Each number is 128 + 32 x the weight over the matrix's rms, rounded and kept within 0 to 255. Layers, rows and columns count from 0.

# layer 7 MLP gate, 1088x320, rms 0.0563, rows 514-568, columns 240-279
[[144 107 114 109 161 152 136 142 153 129 174 198 142 108 104 191  82  99 100 169 153  95 118 112 123 108 124  72 118 175  99 123  99 119  53 118 204 108 105 133]
 [130  84 153 106 135  87  99 139  99 174 185 120  72 123 115 131 129  55  92 114 177 179  83  83 102 122 187  71 118 105  98  93 118 132 146 194 179 150 138 135]
 [ 77 155  96 169  92 131 126 113 119  85  80  47 127 176 106  93 106 111 183 103 188 125 107 176 169 112 111 148 114 118 126 106 123 121 149 160 143 106 104  73]
 [118  70 178 141  97 111 131  85 142 171 151  90 136  97 110  85 147 117 115 151 139 120  91  90 119 103 103 160 111 135  71 141  80 137  72  82 134 123 110 142]
 [129 133 153 135 176 148 123 129  75 103 129 200 181 163 145 159 123 103 125 162 161 119  90 128 130 167 136  77 133  75 139 179 130 152 179  83  80 137  96  96]
 [189 121 155 146 178 144  80  92 106 160  97 174 127  87 113  99 103 114  83 113 110 128 131 119 135 115  99 118  90 168 111 113 177 119 169 137  57 118 168 158]
 [125 144 148  86 168 113 141 149 102 125 148 131 162 114  86 153 125 100 111 113 130 145  84  91 116 157 115 128 106 148  99 129 116 165  99 156 102  90  98  92]
 [106 115 134 103  81 124  94 143 129  51 172 133  68 132 142 157  70 179  99 118 129 158 207 161 142 131 133 116 145 149 150 116 164  86 131 144 168  93 114 133]
 [116  97  99 156 145 101 127  96 189 151 176 137 104 131 172 126 108 159 147 133 124  98 112 159 116 209 156 100  98 129 144 151 189  86 111 117 168 102 101  93]
 [119 107  98 150 129 108 153 161 120 122 131  86 141 165  67 158  54  77 133  88 128 138 116  96 127 139 118 163 109 106 167  95 149 147 149 130 146  95 113 129]
 [141  90 193 139 131  65 151 138  83 189 148 137  99 126 151 150 126 165 132 137 144 118 115  96 175 117 147 110 142 135  98 120 125 129 143 171  72  77  94 159]
 [124  95 213 111 185 104 115  68 114 114 200 215 114  90 127 117 170 114 124 125 144 119 151 122 111 167 144 137 150 162 175 113 128 136 114 155 119 110 145  81]
 [152  84 164 132 169  83 137 129  90 100 164 142 111 174 125 122 182 171 129 139 153 141 142 119 185 124 120 126 112 140 152 125 157 128 182 144 130  90  97 162]
 [137 104 138 122 112 145 162 111 114 177 151 171 122 154 138  88  98 137 129 117  77 150 102 129 112 103 127  69 121 125 127 114 168 174 137  98 209 128 132  99]
 [137 105 105 119 150 102 134 105 114 143 144 191 153 150  88 110 133 114 104 110  48  82  21 167 172 158 125  97  91 125  75 170 183 150 194 140  85  98  69 123]
 [131 111 131 163 156 126 123 143 112 140 120  91 122 138  83 123  91 115 124 147 159 141 108 142 173 156 107 183 108 162 153  72 151 150  63  80 118  90  69 131]
 [ 79 105 148 175 127  99 119 117 115 171 134 151 169 139  89  91 113 166  90 128 171 117  81 136 149 118 160 117 112 139 198 125 188 163 198 185 158  54 116 160]
 [154 128 184 164 134  56 111 138 104 133 124 145 170 165  63 112 120 110 133 162 146 115 119 104  95 159  81 171 158  41 101  82  85 147 123 126 115 106 116 146]
 [115  88 134 141 142 123 173 135 137 177 183  80  62 159 196  84 102 185 114 105 130 132  60 126 108 118 126 118  97  93 160 109 137 136 124 155  93  93  41  94]
 [154 139 110  89 117 118 122 100 129 180  86  86  96 134 104 158  95 129 130 148 215 153 178 185 142 144 135 134  56 124 171 143 106 119  82 151 187 107 101 158]
 [ 90 112 118 154 114  97 165 152  80 107 157 170 111 159  89 164 115  96 109 133 101  99 103  99 204 118 112  71 127 118 116 164  76 133 105  91 214  94  69 108]
 [129 138  85 156 107 163 142  98 135 135  82 106 101 159 147 138  63 126 163 146 160 122  70  78 121 119 121 115  91 101 167 147 117 199  88 105 121 135 179 136]
 [135 144 193 152 167 168 178 177 124 123 113 115 107 160 101  96  78  91  91  95  79 188 127 130 159 139 121 108  98 157 177 139 109 128  66 137 167 147 138 124]
 [ 69 121 134 142  94  97 166  67 141 150 141 161 136 156 139 115 132 125 125  93 165 165 135 117 143 144 126 101 128 109 144 103 101  53  80  69 182 119 111  96]
 [144  95 195 120 157 114 111 151 148  81 111 102 157 148 113 114 111 108  76  95  51 119  46 134 167  93 126 131 150  67 137 120 165 163 127 120 104 142 150  68]
 [111 179 164 162 127  97 132 153 118 126  92 150 137 165 115 140 119 136 104  93 199 119  34 192 199 204 125  83 102 124 144 189 107 139 148 165 119  91 130 148]
 [201 170  56  66 133 168 139 150  98 120 142 158  36 125 120 134 147  93 137 120  97  83 214 118  83 172 137 109 131 124 151 142 188 127 189 135 210 147  73 146]
 [172 129  88  98 132  91  51 136 192 118  67 126 156 166 136  84 101 113 111 140 136 133 176 110 161 182 152 114 127 162 152 113 128 103 119 189  54 139 157 171]
 [179  66 150 121 104 128 116 158 163 154  94  72 128 114 163 134 176 168 126 126 140 122 170 167  70 190 138 127 101 127 141 149 180 138 145 100 108 133  63 157]
 [110  88 100 108  81  92 129 126 131 182 138 184 101 153 135 110 106 144  61 103 119 155 122  97 152 151 127 161 112 148 158 105 147 152  85 176 125 125 135 130]
 [ 89 170 147 124  94 158 126  56 142 162 147 125 139 140  87 108 113 117 118 107 161 184 152 151  84 101 165 112 141 127  93 139 119 149  74 141 154 168 115  68]
 [140 125  95 117 151 156 148 149 129 121 164  34  56 121 125  92 108  87 175 158 130  85  55 134 127  69 152 120 134 186 137 116 167 170 155 150 116 155 118 130]
 [182  60  98 145  91 159 109 144 181  98 149 173 130 177 110 121  94 114 121 147 141  84 158 111 105 132 218 111  66 103 178 116 103  84 106  71 151 139 109 105]
 [139 174 116 160 156  54 123 110 144 168 152 116 119 126 160  97 175 111 106 111 146 124  86 162 192 122 120 151 160  93 121  71 161  94 147 185 143 148 132  52]
 [163 139 151 122 142 155  93  51 126 152 138 147 124 139 133 113  93 173 108  68 126 123  58 136 124 115 116  73  77 118 112 143 181 142 113 129  88 156  89 117]
 [114 111 119 155 113 103 137 101 139 117 123 139 151 122 154  66 104 141  96 164  67 146 121 152 129 151 158 183 145  78  84 163 144 145 140 122 109  54 141 159]
 [ 47  80  96 128 137 144 117 152 160 155  78 124 131 165 163  99 101 175 132 161 144 136 159 117 144 139 130 139 114 120 142 142 141 125 115 122 167  84 128 146]
 [109 112 137 150 187 172 145 169  84  88 121 122  25 120 109 131  67  49 126 156 127 101 137  95 156  77 106 109 125 122 154 122  87 135 131 176 169 183 119 131]
 [167 110 136 121 130  95 177  85 113 128 135 126 125 111 157 114 139  61 126 166 138  74 126 154 130 207 104 175 144 173 100 133 154 180 131 218  76 122 150 104]
 [135 101  79 179 114 151 179 170 142 142 150  55 117 112 133  90 126 132 125  93 142 207 137 157 118 180 111 143 128  93 103 108 133 145 128 119 103 115 115 145]
 [ 84 123 162 148 211 118  82 113 119 115 131 139 177 160 110 138 128 158  60 183 186 171  71  43 133 146 113 154  70  78 118 112  94 135 131 137 148  93 135 114]
 [ 78 102 108 174 108 126 167  82 135  91  99 177 113 161 133  64 133 174 149 160 128 139 116 106 117 137 130 144 124 164 158 133 141 151  68 129 119 104 120 132]
 [106 121 180  94 115 137 132 110 153 126 189 184 105 164 150 158  67  81  85  81 133 116 118 158 137 143  98 101 132  91 129 139  94 168 119 208 132 105 103 117]
 [182 149 153 104 157  85  70 129 111 186 120  87 108 148  58 124 111  66 128 133 134  71 167  95 113 120 136 140 127 114 143 106 136 109 152  85 148 140 112 144]
 [131  52  69 112 131 108  89  86 135 164  77 155 128 140  68 173 121  89 113 173 132 130 157 145 116 141 137  59 122 122 143 133 112 194 146 179  89 168 120 122]
 [115  96 134 105 176  96 136  84 120 121 125 190 138 123 167 115  70 132 110 117 125 103  99  62 163 138 173  99  88 104 167  95 109 118 188 177 170  36 153  87]
 [136  82  99 101 116 106 168 111 135 127 204 166  83 154 138 145  76 116 152 132 155 155 168 154  57 145 172 117 183  98 115 145  95 136 114 109 142 114 111 140]
 [130 127 133 129 146  73 169 112 113 159 134 121 103 175 108  56 158 124 108 136 171 129  64 118 184 119 202  62 142 175 152 133 130 115 121 163 161 235 110  70]
 [186  48 109 153 114 168 170 175  94 109 109 115 144 174 150  95 136 117 114 128 152 158 215 111 131 171 151 128 159  98 132  60 148 141 149 141  70 168 137  95]
 [148  83 135  85 118 115 131  96 136 123 190 131  98 122 115 132  87 110 137  95  90 127 160 122 121 123 148 107 156 112 194 136 173 126 145 171 104 133 123 109]
 [107  81  92 105 167 125 118 124  87 121  92 236 120 135 110 118 145 128 136 108 139  99 121  74 110 192 117 136 126 107 170  79 152 168  19 141 172 120 109 113]
 [137 138  92 137 209  96 151 113 194 113 159 138  72 139 172 132  66 188 148 129 133 140  79 156  84 153 160 142 141 102 153 146 146 111  97 115 124 122 127 113]
 [134  97 118 129 122 130 134 135 164 145  53 136 214 174 135  84 168 114 120 132 180 124 150 150 161 131 169 169  99 112 122 186 188 163 128  95 148  85 101 143]
 [151 113 107 126 113 147 130  96  67  80 160 150  93  85  98  84 105  86 113 152 147  75 150 136 123 172 143 180 131  69 100 152 160 128 158 105 109 157  64 147]
 [109  97 136 108 189 156 142 160 109 105 118 162 120 150 118 108 129 166 142 142  93  58 149  94 119 162 150 149  47  65  97 126 157 144 134 151 118  36  78  77]]
# layer 7 MLP up, 1088x320, rms 0.051, rows 514-567, columns 240-279
[[ 84 110  79 140 151 156 115  42 143  95  82 114 142 114 108 116 165 113 149 172 127 137 112 172  65  88 126 124 142 112 118 176 166 176 173 141 162 143 136 135]
 [138 101 154 103 168 123 116  96 166 156  91 113 145 112 141 152 135 145 130 101 113 187 127 142 184 164 175  90 193 169 166 142 112 180 129 143 146 123 121 120]
 [161  94 102  89 154 149 112 167 117 123  95 176 179  94 112 126 169 208 123 128 101 134 161 169 130 163 138 113 150 133 161 105 127 109 105 121 158 123 125 142]
 [130 107 113 155 138 131 160 172 163 139 142  87 148  66 156 111 144 170 139 117 104 154 149  74  77 154 133 201  78  98  98 137 112 146  98  97 134 109 131 157]
 [117  71 103 142 132 142 147 140 188  85 158  99  86  65  87 124 190  92 135 127  78 133 135 151 150 146 126 185 132  95 144  75 166 158 140 164 159 128 136 105]
 [160  91  47 135 130 189 118 122 108  79 137 180 130 167  84 175 133  64  86 156 144 121  81 161 148 113 139 114 124 135 153 114 149 116 109 142 136 101 165 109]
 [ 97 117 122 170 111 158 128 166 112  99 167 138 118 102 142  99 137 132  91 109 103 137  80 133 174 151 154 133  95 140 138 107 202 160 141  92 134  86 155 165]
 [132 100  88 187 147 121  88  56 134 164 152 121 113 172 128 133  82 192 136 107  99 110  98 163  65 152  86  88  77 137  93 133 116 142 167 117 103  83 167 133]
 [ 97 188 128 133 132  86  58 116 151 160 159 120 157 138 148  90 122 144  82 103 168 149 102 154 154 159 141 103 117 169 117  77  74 101  49 118 190 159  98 164]
 [ 98 103 131 174 142 117 133 170 110 184 118 122  98 139 164 126  91 123 142 104 119  89 123 140 148 181  93 130  69 146 146 149 157  80 118 167 162 147  92  90]
 [ 64 198 136  86 104 133 124 123 106 122 110 160 103 143 133 139  68 152  94 112 165 126  66 114 110 146 155  88 131 139 128  81 121 115 142 154 118 107  80 103]
 [198 121 168 122 148 158 103  90  98 109 169 179  82  93 141 171 135 131 159 113 133  74 173  78 188 127 100 127 150 107 157  70 113  89 155 118  74 170 174  90]
 [ 66 108 164  87 131 118 113  91 146 128 114 176  80 167 117 108  82 142 162  85 103 164  72 163 135  90 125 114  90  78 201 129 139 145 116 131 137  67 103 141]
 [124 138 104 116 177 106  81 143 189 106 102 135 123 104 114 122 109  84 169 125  75 135 123 170 134 135  76 166 126 126 131 101 106 139 143 125 126 132  62 129]
 [ 70 121 112 118 121 133 136 138 131 139 130 110 154 151 145 171  83 153 141 107 129 160  53 182  95 121 161 119 185 134 154 123 158 121 106 106 111   0 117 121]
 [102  65 153  87 134 176  90 133 179 119 127 145  98 125 190 139 180 112 118 123  70 109 109 143 101 111 154 133 144 145 116 126 149 145  83 112 123 141 160  88]
 [134 147 137 165 162 149 230 133 196 133 134 126 138 103 192 121 101 180 143 145 144 119  99  43 157 195 130 139 178 170 143 108  98 145 125  90 166 154  79 138]
 [149 150 107 135  86 134 100  91  88 149 122 122  75  95 126 117 115 113 103 131  96 164 133  91 159 121 127 126 165 115  53 120  79 111  87  95 166 129 138 111]
 [120 111 201 151 137 149 146 180 111 117 144 122 140 143 103 120 109 154 160 108 132  81 138 125  89  99  82 129 121 111 135 104  93  96  86 167 100 114  63 102]
 [119 182 141 223 162 108 101  98 113 118 204 162 103  94 137 119 127 116  96 172  84 148  29  73 145 100 123 154 124 100 136 141 146 168 154 154  22 103 123 158]
 [106 182 138 121 121 138  83  61 113 108 116 128 124 115  77 134 116  97 120 120 119 112 145 190 116 107 125 123  93 178 122 152 131 111 124 127 148 152 124 101]
 [170 103  90 158 163 107 170 101 118 117 178 107  91 133 142 171 127 142 149 109 202 132 142  72  77 146  80 176  88 168 145 192 150  77  91 101 136 141 121 116]
 [122 129 128 101 107  78 114 105 152 152 186 103  85  94 117 179 146  90 183 173 142 130  82  89 107 133  81  72 102 128 108 130 119 127 100 132 199 148 123  88]
 [152 146 130 136 131 105 178 144 113 158  65 169 124 153 173 104  83 112  99 138 133  62 162 169 157 108 103 157 137 153 158 127 115 103 125 159 120 124 108 160]
 [107 117 113 103 130 106 173  77 103 156 125 170  96  87 158 132 177 128 169 132 118 136 138 130  84  82 123 108 149 155 115 118  60 125 174  94 127 144 102 124]
 [161 165  79 110 123 129 161 116 141  70 114 214 155 100 126 119  83  65  85 125  99  79  60 145  84 118 127 170 139  55 156 119  87 134 137 123 112 167  88 110]
 [ 71 117 161 116  98  94  64 151 110 143 127  52 181 139 176 124 123  68 145 144 111 123 113 141 120 138 114 108 161 170 111 185  97 138 138 152  78  88 124  54]
 [110 116 155 176 128 157  77 151 133 110 150 123 130 146 193  96 123 109  62 120 169 104  96 146 107 101 128 150  91 178 183 159 152 126  93  95  70 173 186  79]
 [137 154 130 127 170  87 151 109  80 152  98 123  67 146 127  99 127 128 173 105 107 118 192 140 122 106 112 135  95 148 125 149 136 100 142 145  97 156 110 174]
 [117 152 146 132 152 149  98 147  75 138 125  98 105 171 102 136 139 181 112 143  94 166 168 106 148  73 155 138 142 141 112 133 106 142 136  97 111 136  94 122]
 [155 103 109 142 173 139 176 123 134 145 130 144 146  80 164 132 131 205 102 103 137 113 104  82 140 128 113 112  88 111 108 127 100  98 164 114  91 105  93 159]
 [135 162 144 124  99  97 127 110 149 104 143 103 137 184 148 125 166 119 160 132 156 127 131 192  86  92 108 104 159 176 157 143  95 178 176  84 129 166 117 156]
 [121 128 219  96 117 130  99 143 113 133 114  80 108  80 161  79 170 139  91 165 142 131 104 130  68 141 148 151 141 101 170 142 180 153 180 168 108 145 115 144]
 [193 159 124 118 107  52 163 144 101 161 155 205 102  82  99 125 128 124 144  98 161  98  76 133  77 210 136 133 148  84 159  91  91 104 161  90 104 192 134 137]
 [105  90 149 135 176 146 122  97 122 128 187 144 142 114 142  98 124 174  96 128 109 129  86 135 179 191 123 126 110  84 124 125 122 156 137 128 112  90 130 131]
 [153 181  97 137 171  83 151 117  79 124 131 128  95 163  82 145 176 187 147 130 159 120 124 174 119 130 133 121 116 119 191   8 105  65 131 161 168 129 123 117]
 [102 166 102 102 160 130 122 185 123 180 126 104 126 102 121 164 108 137  94 179 143 158  56 153 166  73 129 135 139 134 188 174 155 165  81 104 110  75 145 116]
 [128 107 150 152 141 165 167  96 134 191 189 138  89  62 160 136 159 128  91  91 171 119 100 125 186 121 137 179 105  94  92 100 148 143  46 133 159 126 153 166]
 [115 142 131 144  66 106 175  59 109 122 107  85  72 118 127 113  75 112 140 157 172 112  87 110 131 126 143 160 185 125  70 111  98 154 113 123 198  99 103 134]
 [106 174 125  65 168 126  92 152 131  97 135  96 145 103 128 118 149  60 134  84 117  82  90 109 101 131 113 124 112 159 128 100 161 144 147 104 133  94  75 133]
 [124 157 117   0 118 172  62 164  85 139 158 157 110  80 135 134 166 148 123 107  86 146 192 158 152  94 139 111 119 147 101 105  98 110  54 139 167 105 139  94]
 [ 95 147 181  72 164 145 190  91 134 113 144 140 199 109 124 185  83  63 145 125  80 116 142  93  90 125 135  79 149 130 136 131 146  92 105 141 140 126 182 162]
 [ 81 150  72 169 111 122 136 129 113 156 135  90 142 158  86 116 113 165 130 134 118  96 127 162 132  84 134 110 101  68 131 114 155 110 133 131 117 125  95 111]
 [130 106 104 107 102 106 177 143 150 141 127 187 129 119 190 111 191 107 118 138 108 186  98 116 170 144 157 147 164 141 106 123 138 192 142 144 177 139 124 155]
 [198 141 174 137 122 164 134 133 136 138 141 104 184  84 150 105 115 179  63 155  72 106 105 155 160 134 188 198 107  84 131 169 138 149 144 115  92 107 118  93]
 [135  99 121 154 111 142 125 120 165 131 109 106 130 181 136 107 145 202 138 122 172 120 138 102  94 116 122 145  91 145  67 141 191 150  64 110 152 142 198  96]
 [132 190 120 127 150 144 104 127  87 128 133 180 146 152 120 118  78 183 169 122  70 137 163 136 138 202  86 158 148 148 179 154 110 111 100 130  97 142 117  99]
 [189  66 162  94 100 138  47 132 110 124 116 139 160 186 101 101 141 150 131 102 131 140 149 125 169 153 140 116 100 143 112 121 113 125 106 150  83 151 187  89]
 [150  63 145 180 142 133 157 131 184 106 106 171 174 164 177 150  62 120 189 140 137 176 121 151 163 162 122 131 119 116 218 103 117 163  99  52 135 160 133 109]
 [146 176 171 152 113 154 115  84  79 117 133 128 129 152 128  83 114 185  94  67 142 140 121 128 161 119 139  92 111  87 133 146 159 127 116 115 127 126 120  89]
 [151 135  97  95 171 175 156 129  93 132 109  71 107 178  69 156 211 110 148 104 116 188 101 117  84 120 143 129 133  95 139 146 155 111 117 138 125  86 150 169]
 [165  89 135 216 123  95  89  86 151 117 134 126 105 123 110 146 141 164 124 125 111 138 117 193 120 102  86  90  97 114  79  96  38 152  97 122 130 122  93  76]
 [149 104 172 129  69 159 115 184 129 118 102 160 140 103  87 147  71  64 158 141 155 127 127 165  99 119 102  89 176 150 148 180 113 102 153 141 142  94 110 149]
 [ 82 110 141 110  90 113 113 158 109 154  82 163 127 167  71 166 176 182  96 166 168 149 154 102 115 140 135  74 105 126 108 168 164 135 174 132 114  84  94 110]]
# layer 7 MLP down (transposed), 1088x320, rms 0.0486, rows 514-567, columns 240-279
[[143 126  79 121 138 186 114 117  84 108 156 148 114 150 128 151 175 100 160 158 110 120 137 103 112  87 122  94 145 139  65  85 154 132 140 140 162 132 154 130]
 [138 133 155 110 145 157 174 122 139 119  95  87  89 105 147 157 159  88  95 113 126  86 123 119 182 147 142 187 111 161 150 105 140 110 174  68 102 117 142 111]
 [172 144  83 143 133 147  79  66 149  96 117 126  75  79 184 163  81  80 126  86 115 171  78  95 163  81 171 147  84 143 135 162 139 116 146 180 129 125 170 112]
 [ 90 140 150 102 143 117 138 175 120  98  63 131  88 145 122  82 164 182 119 161 154 175 189 150 113 198 150 113 116 125  98  80 137 118 103 151 146 111 112 183]
 [166 119 195 150 155  54 162 110 121 102 139  86  81 143 185  99 135 118 134 131 179 152 114  92 173 196  92 104 108  85 218 136 107 114 149  91 118 129  47  83]
 [109  93  95 157 133 122 150 171 143 119 118 109  87  66  96 147 142 117 155 144 162 127 151 109 153 119 141 135 144  96 165 126  89 121 135 177  99 135  95 146]
 [121 201 141 162 118 134 149 178  87 125 149 126 164 114 173 163 119  73 114  75 113  81 140 124 112  77 167 113 160 178 159 124 113 126 137 147 210 111 131 144]
 [145 147 113 112 167 135 138  94  77 114 210 158 126 143 190  75 168 148 141  98 118  96 106  97 129 138  97 131 152 103 144 100 123 111  57 192 119  74  94  72]
 [157 132 116 141  94 124  96  68 180  80  94  66  53 118 192 155 120 140 137 107 166 110 128 127 146 148 151 114  89 101 146 165  95 138  55  77 147 121  84 103]
 [124 118 135 139 132 137 169 159 193 113 147 164 117 195  89 164 106  85 207 214 168 128 136  84 114 146 144 102 128 119 133 123 165 105 158  96 200 106 129  92]
 [209 182 165  89 144 122 173 120 154 172 115 127 129 116  90 120 133 169 127 184 165 139 109 142 142 151 128 148  78 123  94 109 130 114 154 122  68 144 122 114]
 [154 148 115 149 141 163 141 181 141 124 120  94 112 129 162 158 133 141 196  93 174 104 137 121  94 156 125  99 115 147 150 108 130 119 124 102 115 162  93 129]
 [122 157 112 147 130  95 116  99  95 102  96 123 117 185 117 109 109 143 136 152  81 173 120  83  81 131 131 118 104  88 177 109 113 113  86 146 132 140 172 160]
 [124 106 188 134  90 180 156 143 137  57 127 133 154 164 124 173 100 126 106 116  94 152 102 141 181 123 142 173 131  72 123 100 107 105  87 104 119 132  98 103]
 [135 161 151 102 102  92  76 105 139 117 129 118 173 136  52 142 124  97 172 128 124 131 103 139 114 166 176 132 148 135 127 151 150 142 107 138 120 158 117 136]
 [126 149 132 141 122  92 160 143 130 176 111 156 112 100 101 196 123  62 134 178 164 109 111 121 120  84 116 208 116 150 179  98 180 101 125 118 161 134 142 130]
 [175 113  86  90 163 171 152  98 126 125  86 129  70 146 142 103 108 105  93 136 140 168 111 151 105  50 141 140 113 165  69  94 133 136 114 115  94 143 156 112]
 [120  92 120 126  80  87 143 143 134  87  51 105 145 109 144 124 121 108 160 104 163 155  85 101 171 123 117 160 149 117 141  76 176 110 128 124  88 151 151 157]
 [128 109 154 137 167 112 111 153 102 121  98 140 224 147 128 158  79 145 123 127 151 117 135 145  85  59 125 162 114  78 130  90  47  69 113 120 113 129 101 117]
 [140 137 133 176 148 162 140  82 129 179 146 119 119 103 116  95 141  77 114 188 100 128  67 118  94 103 139 109 120 126 109 128 161  43 130 135 109 143 112 162]
 [181 126  74 152 155  78 161 157 142 127 128 119 134 152 102  75 180 139 134 146 175  86 131 164  72 131 154 150 167 157 138 131 133 102 135 128 125 140 127  81]
 [153 166  99 123 135 141 144 126 151 134 152 127  68 128 170 189 102  92 150 102 141 185 137 142 101 141  95 138 130 152 151 142 135 129 153 125 189 158 106 106]
 [143 132 109 143  93 129 102  78 165 122  97 175  85 108 138 182 116 165 167  66 208 111  91 106 114 113  76 113  63  97 126 168 150 126 122 150 146 107  77  87]
 [ 72 105 103 117 133 149 104 119 184 152 104 141 124  80 129 155 139 114  76 121 135 135 175 149 144  95 122  75 145  80 122 148 149 128 130 179 104  85 121 111]
 [131 162 116 102 181 155 163  67 144 163 183 114 138 135 127 152  87  53 142 108  50 105  80 150  82 123 115 115 133  89 143 154  97 115  81 164 158 120 201 141]
 [111 126  91 128 150  72 132  82 140 152 137 114  84  99 153 149  99 169 144 169 111 110 113 139  75 146  99 150 176  81 122 199 170 112 165 151 167 107 123 144]
 [122 130  91 118 154 205 145 128 109 170 128  93 115  93  69  80 193  68 138 135 122 151 166 116  85 135 148 169  97 145 201 151 173 116 154 141 103 153  55 134]
 [151 104 125 135 188 141 139  74 116 120  96 150 105 108 144 132 133 184 170 149 118 157 102 154 110  75 114 150  97 103 100 142  85  70 190 125 101 148 137  35]
 [156 116  97 173 185 159 136  72 120 127 156  59 117 161 112 134 137 122 129 117 109 119 151 116  92 139 134 104 137 110 145 134 124 158 104  89 104 111 149 192]
 [151 126 130 161  69 233 105 154 175 193 153 111 154 114 127 117 122 122  82  90 149 134 145  96 156 122 146 121 105 112 141 103 135 141  96  89 113 104 186 111]
 [134 171 129 144 146 145 140 113 185  81 157 121 151 201 125 124 172 140 174  81 149 110 140 120 109 140 103 144 123 169 100 135 101 139 158 167 167 127 140 100]
 [124 101 125 175  98 117 163 158 102 147 153 154 104 113 214 170 167  77 119 105 128 117 138 127 105 132  76 177 158 109  98 103 108 100 146 122 147  99 131 121]
 [106  67 132  75 169 120 136 146 134 142 148  83 155 133  73  83  97  77  95 133  92 117 101  77 116 107 214  97  81  95 124 129 146 123  95  84  93 176 113  83]
 [ 98 101 129 166 131 197 149  95 150 102  99 188 112 183 139 122  64 163 139 123  43 121 174 118  63  79  91 203 112 141  95 194  76 157 112  83  77 141 115 123]
 [144 131 122 135 141 143  84 116  91  95 125 118 104 130 161 140  78 150 126 123  94 110 120 139 136 123 127  98 152 125  93 100 127  97 124 145 125 144 137 101]
 [109 114  77 135  73 148 173  67 122 130  98 118 156 147  98  88 123 106 128 133 130 159  58 193 128 187 159 117 158 153 102 132  49 144  92 135 116  76 131 144]
 [170 176 163 175 169 134 145 132 137 123 140 176 141 136 133 120 169  40 125  93 145 160 161  90 154 159 121 126 157 134 122  97  92 125  80  62 144 152 146 160]
 [ 91 140  63  49  91 159 114 106 146 167 110 115 122 128 103 123 158  87  70 160 125 100 177  63 140 120  91  88 119 137 133 112 131 124  89 179 132  85 153 138]
 [107  94 109 111 145 129 137 138  84 132 102  88 137 157 218 117  78 165 149 179  96  81 120  85 119 134  82 120 164 140 145 105 168  87 168 113 128 117 174  84]
 [117 190 118 169  94 160 167 185  95 125 129 105 120 116 114  68 112 148 128 107 133 151  89 159 121 132 107 104 177 107 114 109  64 102 103 159 139 149 129 119]
 [159 130 141 174 116 124 117 118 158 165 112 103 135 165  81 164  62 115 159 149 156  82 117  92 123 154  81 122 113 133 103 101 170 161 148  39 131 163 130 135]
 [131  95  93 137 122 160 172 144 116 135 147 135 136 109 101 163  85  92 147 154  83 155 149 104 150 148 138 107 190 184 123 147 113 135  79 170 166 116 165 133]
 [ 89 133  65 156  85 146 134 130 106 104 159 103 127 123  65 111 121 131  95 151 132 163 155 141 155 147 126 192 101  77 134  91  70 180 126 166 154  74 114 166]
 [186 121 124 146 143 180 126 130  88 133 165 137 109 180  97 116 104  50 147 125 166  91 152 103 155  95 111 132 133 102 160 138 111  44 140 171 129 104 118 186]
 [160 106 140 128 162 112 109 140  92 100  52  93  96  69 166 126  90 174 171 149  84 121 108 159 163 165 148 138  44 110 162 131 117 117 133 142 115 140 133 115]
 [130 147 126 110 107 229 128 135  91 175  52 140 184 116 160 124 140  63 124 178 161 109 124 185  65 129 112 105 147 146 139 127 163 102 119 100 111 157 113 149]
 [176 199 158  98 132 155  87 127 131  98 135 130 189 192 135 105 185 134 141  84  58 132 147 102 139 140 129 151 110 135 207 139 200 103 153 110 131 126 149 127]
 [153  47 131 171 149 204 107 138 131 208 117  38 103 178  42 103 143 152 101  92 196 130 173 132 110 149 101 165  96 121 121 164 100 196  85 197  53 118 157 167]
 [131 126  86 127 101 154 172 143 140 122 135 154 134 123 142 133 155 161 126  77 108  93 133 146 137 123  87 153 169 138 114  91 156 107  81  96 146 111 186 135]
 [134 124 158 133 159 134 158 132  62 122 134 102 157 108 171 127 117 123 126 165 153 193 156  57 180  86 119 150 151  95 107 126  97 165 143 164 133 114 143 123]
 [132 124 128 135 160  86 179 113 173 107 106  94 146 130 107 130 126 176  86 115 169 111 147 218 120  86 159 104 124 141 116 125  94 121 109 135  62 111 105 151]
 [167 103 148 148  83  72 152 164 118  81  99 157 143 140  22 147  30 178 163 152 124 120 134 165 137 142 147 100 100 140 141 156  61 124 102  98 129 154 125 179]
 [ 93 152 165 130  98 108 144 110 128 154 127  83  99 110 198  97  71 104 103 130 129 164 142 108 154 178 140 109 111 122  87  56 142 130 128  91  98 133 126 142]
 [ 98  65  87 123 136  76 116 125 136 109 213 145  91 154 103 140 117 117 134 146 128 140 123  88 153 132 100 125 107  89  89 101  92 134 128 164 137 121 112  93]]